config.yaml
num_hidden_layers: 8
hidden_size: 96
num_attention_heads: 3
num_key_value_heads: 3
head_dim: 32
intermediate_size: 384
vocab_size: 2048
hidden_act: "gelu"
norm: "layernorm"
norm_place: "pre"
norm_eps: 1e-06
positions: "rope"
rope_theta: 115000.0
rope_fraction: 1.0
qk_norm: true
attn_scale: 0.383
bias: "all"
tie_word_embeddings: false
parallel_block: false
extras: ["local attention windows", "capped logits"]
init: "orth"
init_std_qkv: 0.058
init_std_o: 0.0145
init_std_up: 0.058
init_std_down: 0.00725
optimizer: "adamw"
learning_rate: 0.00253
beta1: 0.9
beta2: 0.98
weight_decay: 0.0
lr_head: 0.00671
warmup_steps: 581
schedule: "wsd"
decay_fraction: 0.426
decay_shape: "linear"
final_lr_fraction: 0.1
batch_tokens: [8192, 16384]
max_seq_len: 1024
doc_mask: true
train_tokens: 105000000
max_steps: 9120
dataset: "wikipedia_en"
Each number is 128 + 24 x the weight over its row's rms, rounded and kept within 0 to 255. Layers, rows and columns count from 0. The size above them is the row's rms in percent of the matrix's.

# layer 4 attention key, 96x96, rms 0.225, rows 78-94, columns 0-95
size [ 98  95 180  87  85 104  85  98  96  94  85  95  79  87  87  94  95]
[[107  97 157 146 177 115 160 140  76 109 148 166 133 153 130 138 176 119 114 132  99 138 176 139 160 144 111 125 119 147 103 128 153  95 114 140 113 182 169 151 109  94  82 131 130 148 141 150 138 134 111 122 117 129 138 125 119 161  92 140 140 175  98 138 132 167 164 141 127 152 128 143 136  96 121 120 109 128 110 104 100 103 155 143 120 110 147  92  94 142 103  90 116 118 125  87]
 [ 99 184 138 153 118 128 151 189 120 126 118 112 122  98 108 134 132 109 165 136  61 110 101 141 109  93 147  99 136 129 132 119 142 134 143 104 142 119 127 150 158 117 153 159 160 157 104  91 162 125 141 128 157 103 132 107 120 107  86  91 152 140 140 135 128 158 145 144 129 151 156 130 125 102  89 112 125 117 142 115 163 153 108 122  85 107 134 137 121 106 156 132 147  79 178  95]
 [152 159 156 138 137 165 152 121 113 109 116 112 126 151 125 126 108 118 138 131 154 157 137 102 106 106  93 128 165 121 144 141  62 104 176 112 112  84 104 147 126 169 125 115 151 110 115 146 114 135 140 161  94 123 139 113  91 118 149 149 148 117 116 103 131  80 115  96  70 183 120 130 112 159 120 127 125 134 132 105 156 131 100 109 139 147 149 170 151 172  82 115 132 130 146 142]
 [114 136 160 145 134 131 128 143 107 132 107 161 132 175 139 104 121 121 127 116  97 138 185 116 124 129 125 107  82 123 108  81 104 109 152 116  70 145 176 138 111  96 146 177 149  99 111 149 154 130 174 142 123 116 130 102 113 170 129 108 143 170 136  98 120 120  97 123 102 126 113 188 130 102 159 148 100 112 138 131 125 108 115 123 175 131 149 126 106 165 155 103 110 143 121 136]
 [128 163 137 101 133 172 154 129 119  84 127 127 129 134  81 112 154 129  81 143 105 120 141 145 107  91 125 113 149 124 104 149 113 117 155 129 139 131 135 142 137 133 147 163 126 123 147 101 113 122 107 169  95 148 131 138 125  81 171 132 117 100  97 153 150 107 171 117  96 105 165 121 137 130 153 113 135 111 129 116 154  79  83 134 149 133 135 137 154 158  72 155 165 100 180 109]
 [150 156 117  78 166 175 138 127 130 109 136 108 126 119 107 112 131 104  94 151 122 143 148  71 117  86  94 125 142 131 134 123  81 110 140 143 122  79 119 138 168 124 123 150 126 114  93 128  85 107 115 192 107 125 123 122 105 110 149 116 161 102 132 114 167 127 172 111 101 126 152 152 143 127 163 123 117 146 135 139 153 117 109 137 153 117 138 172 166 146  88 106 152 133 149 116]
 [146 131 141  88 109 166 147 137 100 128  94 147 109 155  83  76 186 116  87 137 116  89 168 101 126 105 130  81 120 126 103 147 115 135 125 146  96 171 150 123 101 140 137 161 150 146 118  83 106 105 147 145  92 148 109 131 157 115 133 120 114 113 129 138 156 138 130 124 145 119 119 151 155 109 157 128  93 150 123 165 157  99 110 151 169 139 114 115 163 136 109 140 164 120 143 101]
 [123 142 140 118 146 182 176 106  86 121 143 113 122 113 121 119 134 117 125 149 147 148 167  80 108 107 117 144 130 130 162 168 118  90 166  98  82 118 145 123 126 110 136 122 137 159 133 108  74 136 102 171  95 141 156 155  93 109 119 146 140 152 127 116 110 138 155 140 111 145 165 115 154 122 152 112 109 130  98 125 118  85  73 142 152 134 123 192 159 124 117 136 125 117 142 119]
 [126 131 135 162 150 125 126  96 116 122 161 107 118 108  95 145 149 128 141  71 149 143 109 122 113 140 150 118 124 166 106 165 120 133 113 125 110  78 156 110 132 100 122 134 149 149 137 129 142 113 141 140 145 135 156 147  86 151 103 110 113 172  92 183 108 172 143 163 124 120 152 102 162 100 120  88 109 100 107 132 114 170 114 119 145 145 148 136 128  93  78  97 109 150  78 139]
 [143 147 133  80 119  93 134 114 123  93 126 161  95 117 143 133 125 129 121 145 129 133 160 165 136 146  94 140  73 134 121 152  99 125 183 165 136 100 105 112  90  84 140 133 106 158 155 115 128 136 129 146 156 108 121 164 193  95 123 153  81 120 145 140 100 110 134 141 148 158 172 114  98 137 126  84 138 179 121 134 111  98 133 152 121 120 119 126 140 149 149 100 126 114 126 122]
 [152 128  95 141 109 134 118 122 123 160 109 147  99  99 123 132 116 121 176 153 131 129  98 121 123 118 144  96 148 131 148 145 142 108 120  78 150 114 140 112 117 170 103 117 128 125 145  92 142 120 147 133 109 121 149 113 128 142 124 152 109  70 134 124 123 145 117 145 175  97  70 114  71 195 131 148 152  94 110 131 150 137 119 110 128 129  64 165 140 103 119 110 129 169 162 127]
 [141 191 129 133 101 128  95 153 135 159 143 139 140  96 111 152  86 113 105 118 113 117 130  64  94 138  95 142 164 168 135 128 129 122  69 128 145  95 122 131 128 149 116 134  96 126 125 155 147 125 128 174  88 134 146 171 111 117 100 131 129 116 115 130 103 144 154 160 146 132 131  95 104  94  63 138 158 132 129 128 131 152 121 165 147 113 143 140 172 113 145 122 133 157 118 147]
 [161 128 137 118 112 111 186 161 145 117 138 135 139 140  93 120 108 139 149 101  89 147 143 145 144 131  94 146 132 126 125 133 175 100 136 114  82  94 115 158  94  72 153 130  92 166 157 156 100 134 136 101  98 158 138 135 133 139 113 135 107 103 115 120 148 118 115 135 155  90 154 105 142  89 120 107 150  95 106 100 123  92 158 148 128 134 145 134 118 126 187 182 124 119 116 126]
 [198 125 133 141 107 158 184 147 145 141  82 153 149 107 160 119 137 145 155 164 174 116 123 127 149 129 140 155 120 119 111  88  78 128  91 123 152 118 153 116 156  99 143 129 126 104  88 118 125 110 106 148 164 141 108 154 128 117  92 148 133 111 139 114 113 120 124 120 112 105 157 119 142 135 148 155 103 102 124 115 148 146 118 157 154 102 195  94 131 143 121 123 164 114 161 118]
 [114 111 177  96 110 145  71 120  93 141 131 171 115 105 103 102 134 143 163 106 139 139 100 118 137 138 150 105 114 153 148 121 137 138 142 162 128  83 114 141 127 147 121 161 153 157 109 143 133 123  86 100 135 126 196 154 168 170 100 132 121 101  97 119 118 159 142 169 109 152 133  83 132 102 136 107  91 107  99 121 160 119 122 127 128 135 157 145 157 100 107 107 129 133 153 134]
 [161 118  93 141 143 172 141  96 114 121 142 102 146 113 193 131 108 127 120  81 134 166 126 121  83 114 153 140 124 136 130 110 164 143 107 115 150  96 151 127 123 133 114 161 104 140  96 114 147 167 105 124 113 142 153 116 125 182 143 110 109 152 155 115  76 181 114 101 168 149 159 118 106 140 141 137 138 130 146 128 136 111 100 104 142  94 116 111 131 100 168  95 104 138 158 135]
 [123  95 124 178 140 119 139 110 133 136 106  64 113 142 152 103 151 154 146  84 104 152 116 148 121 115 168 128 142 127  87 125 129  99 183 136 118 135 166 114  88 115 136 121  98 170 109 134 140 136 161 106 131 123 102 107  87 165  89 111 145 157 131 146 105 140 116 121 108 154 149 116 113 159  90 151 147 140 103 147 124 165 122 131 117 155 110 124 125 155 127  61 139 153 134 141]]
# layer 4 attention query, 96x96, rms 0.229, rows 79-94, columns 0-95
size [104 100  79  74  99  92 128  86  94 104  82 103  92  90 100 100]
[[108 118 111  90 180 128 125 132 137 117 136 140 135 128 129 102 103 134 118 114 179 141  83 171 102 146 154 103 133 156 124 147  97 113 179  86 150 114 130  88 170 157 103 140  83  96 177  95 157 149 142 124 110 126 101 116 131  84 136 139 117 115 109 166 140 133 129 146 152 125 152 130  98 126 147 139 122 143 124 124 110  72 116 149 129 127 145 112 134 179 121 155 120 160 109 109]
 [157 135 140 124 142 159 149 155  97 130  97 137  92 118  88 118 132 134 132 122 145 112 163 104 139 101 103 124 150 157 153 111  87 127 156 109 126  83 142 151 122 146 133  93 125 160  78 137  82 110 109 154  88  98 148 119 112 134 148 127 144 136 124 166 106  93 150 129 111 164 120 146 142 165 134 170  85 117 127 109 125  74  88 132 111 137  97 161 161 130 107 106 129 134 172 130]
 [112 176 109 129 127 155 137  88 106 171 168 111 120 138 125 138  76 123  78 109 109 158  86 139  74  99  96 119 178 122 160 162  96  93 153 114 137 128  91 140 130 124 136  97 122 126 144 135 147  90 141 175 145 118 139 126  99  85 129 150 131 133  94 109 136 119 129 143 156 159 143 116 109 166 129 119 140 107  98  90 161 144 139 138 108 142 133 151 149 116 137 116 107 111 117 142]
 [143 101 112 185 125 131 148 138 111  79 102 137  97 139 117 180 168 136 127 127 173 114 101 125 153 100 119 114 123 184 138 172 115 129 165  98 113 112 123 137 171 133 150 134 131 120 120 156 121 138  70 118 112  78 138 111 119 134 140 107 131 124 137 121  73 120 122 140 100 144 129 156  92 164 151 129 112 146 131 104 107  57 130 122 125 126 144 143 122 143 135 143 136 159 135 106]
 [146 142 154 139 118 170 160 101 132 123 114 111 111  91 140 171 137 131 117 106 142 152 106 106 126  82 118 105  87 160 156 168  89  81 130 119 115  76 121 141 178 169 138 127 146 109 131 157 119 124 120 142 122 100 132 122 121 134 121 109 115  98 127  83 129 116  95 116  82 133 146  94  97 148 137 150 121 124 150 128 125  91 107 162 143 150 103 161 146 129  76 112 133 119 173 130]
 [128 106 117 168 158 134 160 122 114 136 113  83  79 118  98 123 144 139 111 129 157 112 111 106 117 113 106 140 164 104 159 162 102 130 158 135 127 139  94 156 162 175 142  90 110 128 103 152  92 117  84 137  88 121 127 112 116 102 146 173 142 109 106 136 109 116 113 129 106 166 136 130 116 176 170 134 126 128 138  61 151 132  97 107 143 145 125 150 123 151  89 116 141 111 137 106]
 [127 135 124 146 131 137 150  99 105 154 132  94 118 107 129 123 140 110 115  75 167 150 102 108 126  97 127 140 124 138 134 148 120 111 166 129 125 120 103 171 154 145 127 101 125 123 144 168  97 124  97 165 121 129 150 126 134 111 156 140 114  90  99 103  92 118 133 155 106 181 140  73  94 171 145 132 132  82  87  79 169 158 140 164 134 166 128 150 129 135 104 113 117 105 146 146]
 [146 136 109 135  68 138 161 110 119 148  98 117 161 160 129 111 133 163 129 135 152 127 156 147 180 144 142 122 132 141 149 125 137 122 111 185 126 146 111  98 114 125 106 110 136 116  76 140 107 149 108 148 152 157 120  80 143 141 121 109  93 126 183 100 139 113  86 127 126 115  89 131 145 153 155 141 143 105 116 128 134 159 120 166 140 151  77 124  87 121 140 113  94  88 101 142]
 [154 106 130 188 145 103 118 124 117 125 140 162  82 166 128 115 110 129 108 139 113 109  61 110 183  84 168 137 139 111 152 134 128 122 124 115 135 162 128 109 178 161 141 123 127 131 163 168 149 131 126 109 124 131 172 106 113 116 141 155 143 117 128 132 111 164 126 145  97 120 141 116 122 156 125 110 119 119  78 107  82 167 175 120 107 128 131 120 123 106 125 114 161 150 158 117]
 [127 116 132 152 107 129 146 104 121 105 155 105 137 155 125 116 172 126 100 109 133 101 195 118 117 153 169 132 117  92 118  96 128 144 143 166  89 130 140 137 127 121 120 173 157 131  88  80 103 128 138 143 112 149 122 123 158 111 139 109 143 128 134 117 132 137 120 128 116 103 161 144 119  88 155 150  79 183 125 126  98  93  98 134 176 148 149 122 114 150 100 100 124 117  79  94]
 [153  81 150 135 126 114 151 134 120 107 116 122 156 171 129 102 153 113 143 101 172 168 140 143 195 123 139 108 109  90  97 127 151 105 154 137 143 116 108 128 122 119 136 134 158 128 121 105 118  80 123 107 171 100 145  89 164 154 111 125  98 122 115 117 147 110  84 135 109  85 126 142 146 127 140 153 106 180 142 170  93 146 124 136 163 121 103 140 127 123 101 123 149 129 120  79]
 [ 93 142 121 177 151 140 130 137 159  90 172 163 108 113 155 130 121 148 111  86 138 174  90 147 100 141 109 165 155 149 112 156 147 131 102  90 120 150 100 140 143 124 107  87 111 148 138 126 164 125 111 143 159 115 144 158 160 124 116 117 102 126 151 100  92 138 120 148 163 118 146 104 118 130 155 139 171  93  78 127  88 116 151  95  80 145 133 125 137 128 127 146 111 113 146 120]
 [136 128 119 103 128 143 135  99 130 102  90  98 128 135 129 109 138 134 104 156 144 134 124 116 133  78 151  59 130 110 191 168 115 135 131 132 115 125 112 102 127 141 115 135 133 117 162 139 147 117 106 130 111 144  66 200  90 101 146 143 133 124 147 167 104 170 125 126 108 127  89 124 112 126 137 135 130 142 167 124 153 119 176 105 122 118 119 137 166 136 152 168 145 138 107 165]
 [ 51 127 103 115 114 106 146 129 116 181 123  92 128 171 146 116 142 147 139 124 144 121 113 136 166 132 131 157 142 154 122 122 115 122 105 140 107 185 144 138 144 141 159  76 116 142 117 135 138 122 120 137 140 126  69 134 112 101 157 148 126 153 158 132 103 131 118 142 116 122 114 155 118 119 143 126 125 133 130 154  95 149 140 157 124 161  91 115 108 163 134  92 165  49 114 123]
 [114 127  97 180 161 156 145 132 105 139 156  94 142 145  87 163 124 130 128 132 110 103 153 143  90 102 119 145  92 147 135 126 136 149 147 148 155 144 167 169  94 138 113 151 135 149 149  99  99 114 144 118 137 140 138 141 127  91 137 100  83 133 133 177 161 153 128 149 113 112 137 111 105 111 135 116 100 153  67 143 141 140  89 141 130 100  78 123  94 107 123  76 144 121 112 137]
 [108 133 144 158 124 150 106 141  94 155 137 172 131 117 130 155 112 165 161 126 133 156 136 144 124 125  99  95 153 104 171 126 120 152 127 123 153 136 141  73 143 113  97 178 170 106 117 119 136 126 153 149 115 109 173  95 116  96 107 133  74 115 124 152 115  80 155 160 148 108 108 139 175  88 116 155 112  94 130 130 130 125 112 120 101 109 133 131 163 120 139  96 109 119  88 149]]